Part of a small language model's weights: 5777 steps.
Each number is 500 + 40 x the weight over its row's rms, rounded and kept within 0 to 999. Layers, rows and columns count from 0. Numbers have three digits each. The size before them is the row's rms in percent of the matrix's.

# k: layer 4 attention key, 192x192, rms 0.208, rows 77-93, columns 0-191
# q: layer 4 attention query, 192x192, rms 0.214, rows 78-93, columns 0-191
k77 095:433477483503554420576447486486468546439483517476457517498494455505493464481479575484543513457534419556469493595529532562470512522464489511482517473448495491513503507522456604494513485444504470518512552527467539480499507469512501576512432526455456573585616497445487456448488550514451494514519510538472501458488492490433510546478523569469483483564514515507537496414494470567498416509457504520488474538451489548502529556504553403430461473447533477497489523429599498438541472496498537547499580441489472530466492456509527521494484516516542503556516441481432441504492476521460518473
q78 086:487497488499499530556463545482465559496484462505483473538503463512430440512467498554547563511490521499557409507529475479538495480569508440561499447429480486499497508460566426444484474568507455487489523480505511557459452517485471474424486466547405474529466526535507450574570499487495463487510450501533410569508559495452531587438544533532495523449428489505464496489555554504462505556506414511502540470562480481470508521512537500568538463537481448615558450581545501476508474465503531519505467472512452501520515469527461504517562454553471443543532554509546508483488506530525400483
k78 082:523541511483499570476484497516551547476543560528427547488515535449479557431548465541540529496439528547486481545550511589459480584485428494449466501522518516517501547566452467513483475512454488549497535459543488476520561496445553471458452507438520536497460465516554556425431478519430524570487535599531549478497437482495510543500461412477471504526523537508501464482499472448491518482510539455509525504479449521484510516451496536534523492406476468441546565461582521469475507472494470509460572458488433462522593512511533415413445493545553572530493538546537483503490496488504470514
q79 098:514453399553476481541555436464439447458464490487513457494518496522552474496521619496473407506449556571529481440515438511623503483522526506502525495491510447430491496437580478485502477520469453516521509477507519464489501457470433500573480566496533457542455499557518500581431473530544456537474501487532521502558496538474478439503527461478489495495542436505457490589407478455496554463491551440542474507533472471513511489509498482520500521437490535499530468583578452477535438487565500538473505523488462501536530499515559600544498454531482491453467519551497487513529529493569489524
k79 096:495484585548566457515558541522573544500541490586503532562451508558513518437590423465523528503459502582463462463539611529479429517488470545473523563563501542514507512528517479554444487553545549478466501509460430545455464538538539535436484515422452491492507470469465533507526479487449539516490528502530534543511467485488506529572509457428541536469555497512545521469465471564558445546545513500443515545501458469555529537431491523519484543587487471527471447492481486467511559529465514470506504518490535509558522563455556432433474446523486529503514534455507466517513540484427540511
q80 087:407555502507578551554555481446522541455478448545528452456503445472532482513496576462487448542438549441430500538541487499512480505579520444474558524519546509489509488490525472508519476458551442533522499425489538473518439549506413471472501497462444488462489471526481481456528486465518520438501555534437464466442506425521493500493475507445478502523458531457487501446581469485473489506512466475473515506485453424501484466502460561502477555453487507478504459511459559571542482429445496489526438567541437557535447503514508375487433542499487570467440444501534512493528518527433443461
k80 084:543484504564422454528455495528547496490536487505479531381417512436495475533488430467417506516477500525540541457544553428463535482417511466391470497504525508541541512393463496530502525487479490470401530508553523483527524487495525533529450526493542470496513475478502546460482497567501554513487544419514543536491474512505496512505491504587438497470480513519550498516479603406506476475512603487456475515504521443519562492516483483455501458513461460522432538520451584499520503493563548479553546518505484501509553477478515577444526545557515468479472500546505466548464491471581514522
q81 085:475510573497552515439535463493518520529498500583531513498422504525535555460509467517563498494489588457502556477482511448470379475502585434554443464550541520500508511596544418471518536478418510513551543497543452549486571528495519503516533463458519558497430463552477469541500503539520522494513562490505521522431545504547492522549537509478547549567499507495436477517489453404492488424516416529519545485457450532472452493522526490530489476529520472535472506489512540506561582463423441545495516480504549440545476496511466475455557441496473495466483504463522522465530489541478524409
k81 082:558456517460479515536525495486530460508459488450468488516555499424518471547470528428459490518555505533490429482510444543554560496460527481384481508482503529458532558471462468466475489559472463479409506498523511470513430546492482463536547536531576489493504517473496581500478424411455487532518459497580498477517505481455528487491551354516447439460517457520506511457477458518432502575447557491504501565474499462540437459492496559464483530552414521521508471509477489412479564504555530470503482496544461485466528536453460517490433498495540530561476531540511502533457433528463529548
q82 083:525525506498573559498482524442538468496528502481455477509514493483520498537527542556564473496436547476534535534454448478430491563446460570478473538534487522525457486514572495499489467547465493485559517458494510491421502563500496470469445536478495501468572492543431462535520490498484492554519494495523538448494498531491388474527640545467495494557508475469505489497514487512517423480454461482478495513522518598502579555459520466456498442492538545503475446466484474448558610534511513430558479477534424529541458469552532514507509481475573515572515531610495460518561569503510545524
k82 087:432480526520405378493503453524505537490521512479468558540528493504543427550445546461577505489455467551490461458491495477479508572450488527524559549425557480482464494427453535522497501432507526478479512562432516481502495527493533486523482425520522607428588459456538554461527499487461525456488543493584506483470477435456553512523511461485562494576494523504461527486526482552533536532545502545486439512511452517467445506524445452544460526526449464502488510456517613509472416488456511514492571525446529456482552525496447533492520553542434490529505475545492519505451504515474494503
q83 096:514491565540498451527572514460461522451486491362501573512449551522475548488488554504523512547464518528577488515480436490464490519519531497489499546485487471471490507434480505496524485474524512488467520487563505478456443510534460555428562582517484418487548502502497454535489461507452411511474524446573451445472538469569488441516522513491492506503516503507496525509460477489546468440442546547507471507542498523540483520394543431573505531496431437487574508523529490489576486481435481538554540517581492517431495512539515509483530435481532440469550585575507443467518569505479468537
k83 093:576443497495509445507472509407533511494512516511482501574509485462526446498554555507561528520501461535476498463565504586548484498542457469556487450515525562492498519460586551512493443517504506506551558471430487489518529524447489479472447458452482535480534468491462525506521500477439534496554482577417506510505456452497512577535494499419574498535509575464491505546495543512476502500524520509584528526498471506486527514545429454509502558560459464519507390450463576502414513439500547414449459571464452449529544538465504446470443557540465506534511437533494525485544553472517521484
q84 092:460473467496397538518507596487524495521575526480505492475517550578463492461538494411559504504552467504494526435544531471566538443502554463515550486480456540517491488526518465496485454581499469479494526515534520558482651441441507573520531546519441472510462458494486501472517480538503565538565420446464488512453551540478486501482496515472469537494551473453468428544575558483436507489519505470506512564560511420531543521557495536498554480488550512515496543543486468446516513527519539566515486523522533575530557516496524482414524499504464535524453505477519518444439496571470460523
k84 094:476467496479499514528498516493490496461517465458477433438488505540468520414535485508504461467465535520466497510488493526374495569503482490450543556505553454440475490478520469528509461532536520515459547515539460466482534464504482449470474472471431540517508529431460568575463508474502442452477415447458487494476529517442499507456466497421486469465522452494465461432440522521465458525526478582484477550496464513519481493507440419525466592504543491455509498478546451492503529585526608534557570451487534476482483562589489463528507506431534497470527476552562468576560491409542537507
q85 093:487479484533497500480478517475487517444527527510473554506516504574520564508506554428495469494554504531509424440578516500541523475476489500474489389495441513507444585496513516581530528520521491459530453502569526428496483431510496487517473535462461416489493472483479513476453483461511508523449498555497464481456577560477559545593483476501476446489474548535497526466502458513469518552428464487467481532562516526486564471585396452429547516428497507568483507536497479472513509472498438552474472497438524465466497469529518508548556433445526399571512530454583445541479503531506537530
k85 078:510441508537438521480471490521528545582514484517573590486510483505468503481497453461477456478490526485518479522534540435489495488533450516514466574476475462495606445481456536475512454511488509540580441554449527516544557499499491534435509519550524555531422513486464543475472419482469548520577395535499523440554504537474513570423398511521452506469522524421482502566475501539467471479540546475522537435503485542564503496506572451553491570542490453553461478458438487445463537495505535504462507571488518533504490482455522513491458462464520481379532507494489530464485489445499463514
q86 090:512501423460465479505503591493551419453511557551535470513513572485537520490464539464541491528509486458462514588492508503528494512542484489533489424502530514441493529562454504421503511553410530451541536441461473562485535557449487492529487491487437515543483543484523411517513491451471530511464463499506532526425533487380462465461472491469438467566444429557501566476473523496531522461532476449527510479473461464458466527537550513494440451427457495499527541486475479494483514506510477496517499486454510457512428529528365440504520546480489555534502597574476488536535466519552494499
k86 090:503525494540520492483493421526484490470487570486546534497512474458449488476462480557574543495460500521554485611434471446523475555460467520544447485500460461445500517455478480559442541467459502539495481572466531480530468555592531515426486467439530505477527428419465525549471570522451475502502513541458447462487526538553494525455507472596577449445483465518528531510437451539472463498465433454445480572477493475490452454512409488520503535440548476488483499508549432466484534516454458487563523540566558503509551510505459529489484469528500461507440468525542522509525542407531518544
q87 099:546449542546463537436520528515452552514550579518469477452540516479446469411492519473489508499522535505467514530508581443472567526488460494512509475517476455499449564558407476505562540469548483468530498479487505501564569510478548525462474535483470509545531458494546509449557531494451515445499438550425462509504515498494536537458492535527485512514493568570533491425471524505519492423507483481472497473577489411456489448480486504521500580438580520436467516452474509512440450485460546523518440547457533548485583466484541431566470596535508535489415479512512477477488559508521462554
k87 093:499486492482467513534455515536465506482538522435493481526495546508545419514528415536506517516464453478549588471379412509481490568505523551491520495446449476476468513472523532484521497551496543480571553510467509544458532464521552508457498488496531462536552533395535493524490516504427510547488553594472485468537511520502515482490505501473557519554495502495490568511533566545517411597455551479511470549451528523484487481556466527482495470405569458424457497542529530544496484511454502524550559489526539463465502552506487490453465456444476495514526540441605505566498546482576491448
q88 100:505485511444485514465485538509480478547525501549487548467529505495476523451430481485468540437515435470489486468478437448503417456491491561474485449516439540500553463533469534439509555588496451429534422507522489539439469517520516538453516497527438544490501504481521481481522590484554603526461479516542498563511463520456456476474494523537436484476503528582498454558501554462520514513553497422439508535500527393520484508509480500485534458546524489500603478533518538488484493499553523449483501498524610524457486568537535431522432430523430500511453541428494530536512434536477437523
k88 099:485553468458510507496506473475570430530464470471478459527492457432411461436525542492494516502449602490517470551558498457465485433495497475474508485505441527473551507520523473506484502487550521399508606512542478491509544465534491535492495555468522472478406524469521523502536475484474396590466499462463512544455519521567436533444489448548482520448492528495584458473480450480459539510474454521500442446494492571468472457477464534525461476461522468506517501540522467492487440522499528525457514438490452493520442362427499526565517480451481520464548528577550460511495452474462533485
q89 087:524543524492485461561492545513596530530449514532512585484477597476491529557477523530506505486504492542464470542541503495460557538481450510465489452497539488421569554466473539480488435493472535485493470503458528414504430475482558486507522455516540517464587560479514469491475475475528494476495575449484476536489560457487440465437517600483518427532476537532547492476439508521476527451569541523518475470474537480474504440502494582517463481418458560548541461568523577480528497526507543453528563574493409525537537498477496523468534631478506547483445509455519503489501518481502538523
k89 083:534534511496588441465503498507488530479564536521501482476459481582517464495515519534502538504428521545527548507489453428482492439531500488560526505433480540598478521466573529452505573417424388519501512476480511530503444443478424587470449474543546505486525480541529468430537474532525420508478526509522575476468548489429506540517549434530516564551499440526480555514510470495491458437499525520468507516475447529462553514548514474467500458430448514548511506508532504527512541475481460554514540496466526423442488463514417507521535483571491490528592470478520510504533525468550433530
q90 092:549487464500407504542570511521464497505466528499511498499479389477514523454416504537508428499504479426480557541528542508437523397484552501471483575525501581482483491477477513484494504512487497547427467435489451574472499504539484552468507435453492529480485551571499460416433492524451537484516524497469423515515581457512568457478479500574471458475466527464486536531454519488540488513548508486450474474521484535475533454521463561439436493506518471533491444503505565527515513487546458438432502555558435497459483513491490452534455513490532491484418507544513466449598445487550429473
k90 081:467556448456473456504448570407572442499487481511459479409539522430502541433470513547464475470481527476483464472523409457456536512479470444475512457521502501551562515562510474530438528424483598488497494541542565486531468530503476513519532602520492474472502408491536525505505516494520479450427618494543504471474524462466404469498482457530485529457486510540523547427498513467451510429459500525455582508460489474549523446475513479490530395516499519491487503451449495482513513518497489516554462495531518589479489498478499480513515457397554452525483485478536530484459513503441501491
q91 096:541503514495506531375495485456441486516471580520516495572445547474475540522464507498419445438577465459495424518505528581475513483510520458519543498451488539457516545490520513501510574531501512447524557484534434523485492511525540584594479495583475443490531548499526490540446482484487482484464473484516502524502563522577549527481492538512527563486638504461448450564535470412496513530502511456512478431493502500429409448526536465568459412512552543466500446498529524448462480501461482495471499458473522550504500534423542516513432475508485500476472533509517507459494530495534521484
k91 090:503465428566466469479540493565499454524494525462499518501496534503536489545536562488472468537480571423503562493497473555545515477546551468510547469517526475499503576444490486539445522496493442440547467530530478525475440492474489541461552576487521536538473491515562510508516530457560545568561489524493479483495497577473562510535624489433513540555425552547501562560458513565500489487528513503497505511506540506586571537449473532467603536596528460529574477433499524549443527505454513472510467472491491442462514494461549549518466501462503457549453477497491527435444571500469503522
q92 097:457542529557506439449477482564493432503502499490488445513514484460548547513455457494432493467465576477511432533508513437501574484461507529493509529506522455464469505567496456441495476478516575513585504504529491477483496511516552462547466493474502450560413589511492521599507483535534508507425463455478529452517487471511540549580440495525503432514466531459497545563545507521514523500578522385414506508459482457516507505494592475512536493548524552496492519501502450466501543535530553522461478431511495488493491459470468541472527483529493442459609532403496407518471482499527468444
k92 097:476408449488543537496526488455582466524475515511469557462539487488515572442494504435560467491629485488489499500552514495552523418546515457465494448556446514538537523398536488467479490541429473441448431510501449539470481543443425521490502491519487473439489430538456512429503402444503483520519482434550441503472520514460467537454512476475521493459503452517485522436552424426465513539480466467503527543556518507509495479452457521553451460487539466471463505495547455473536498535542437497465495465577519540500448482469536505549416498460484498524419514479495501503532511455464487536
q93 092:463458525514481516451506466548454471503559481489615565470485548498462523497446518443493463501499537470523464533468446541568489500543537435494528577589559487524460480512588482488512522548474508478525466507575472512479419444524480475545490580529472517485449430489466567552428471538489462485498437513443493511472501437551480504464506445516522474435531514480507469566479491510520459507491549450480439582528560482489484461502458471569517516544565504571528541501424478515497467447478539544483491481446488479575528515456598561483463490460474430502523517508447463445492509465479439432
k93 087:474489457538426481560518506505511451482525539465460453550487524469580504482573550502504473496473554575496447460582521569429522461514528440526539457484498524464470542495589493521533428538513516486463578496511478519509585543459491517436547531458505490453536510486478478535456460457466568563501480500549502498504502601484537484530513471478481493458462518440467479516444481556490516499472423501486530437490457489491438498477496538481470500521454453436536527471510476458454533526487524418541493560485488516561479569522524366474477478470498593506482508533549507550437507482555601540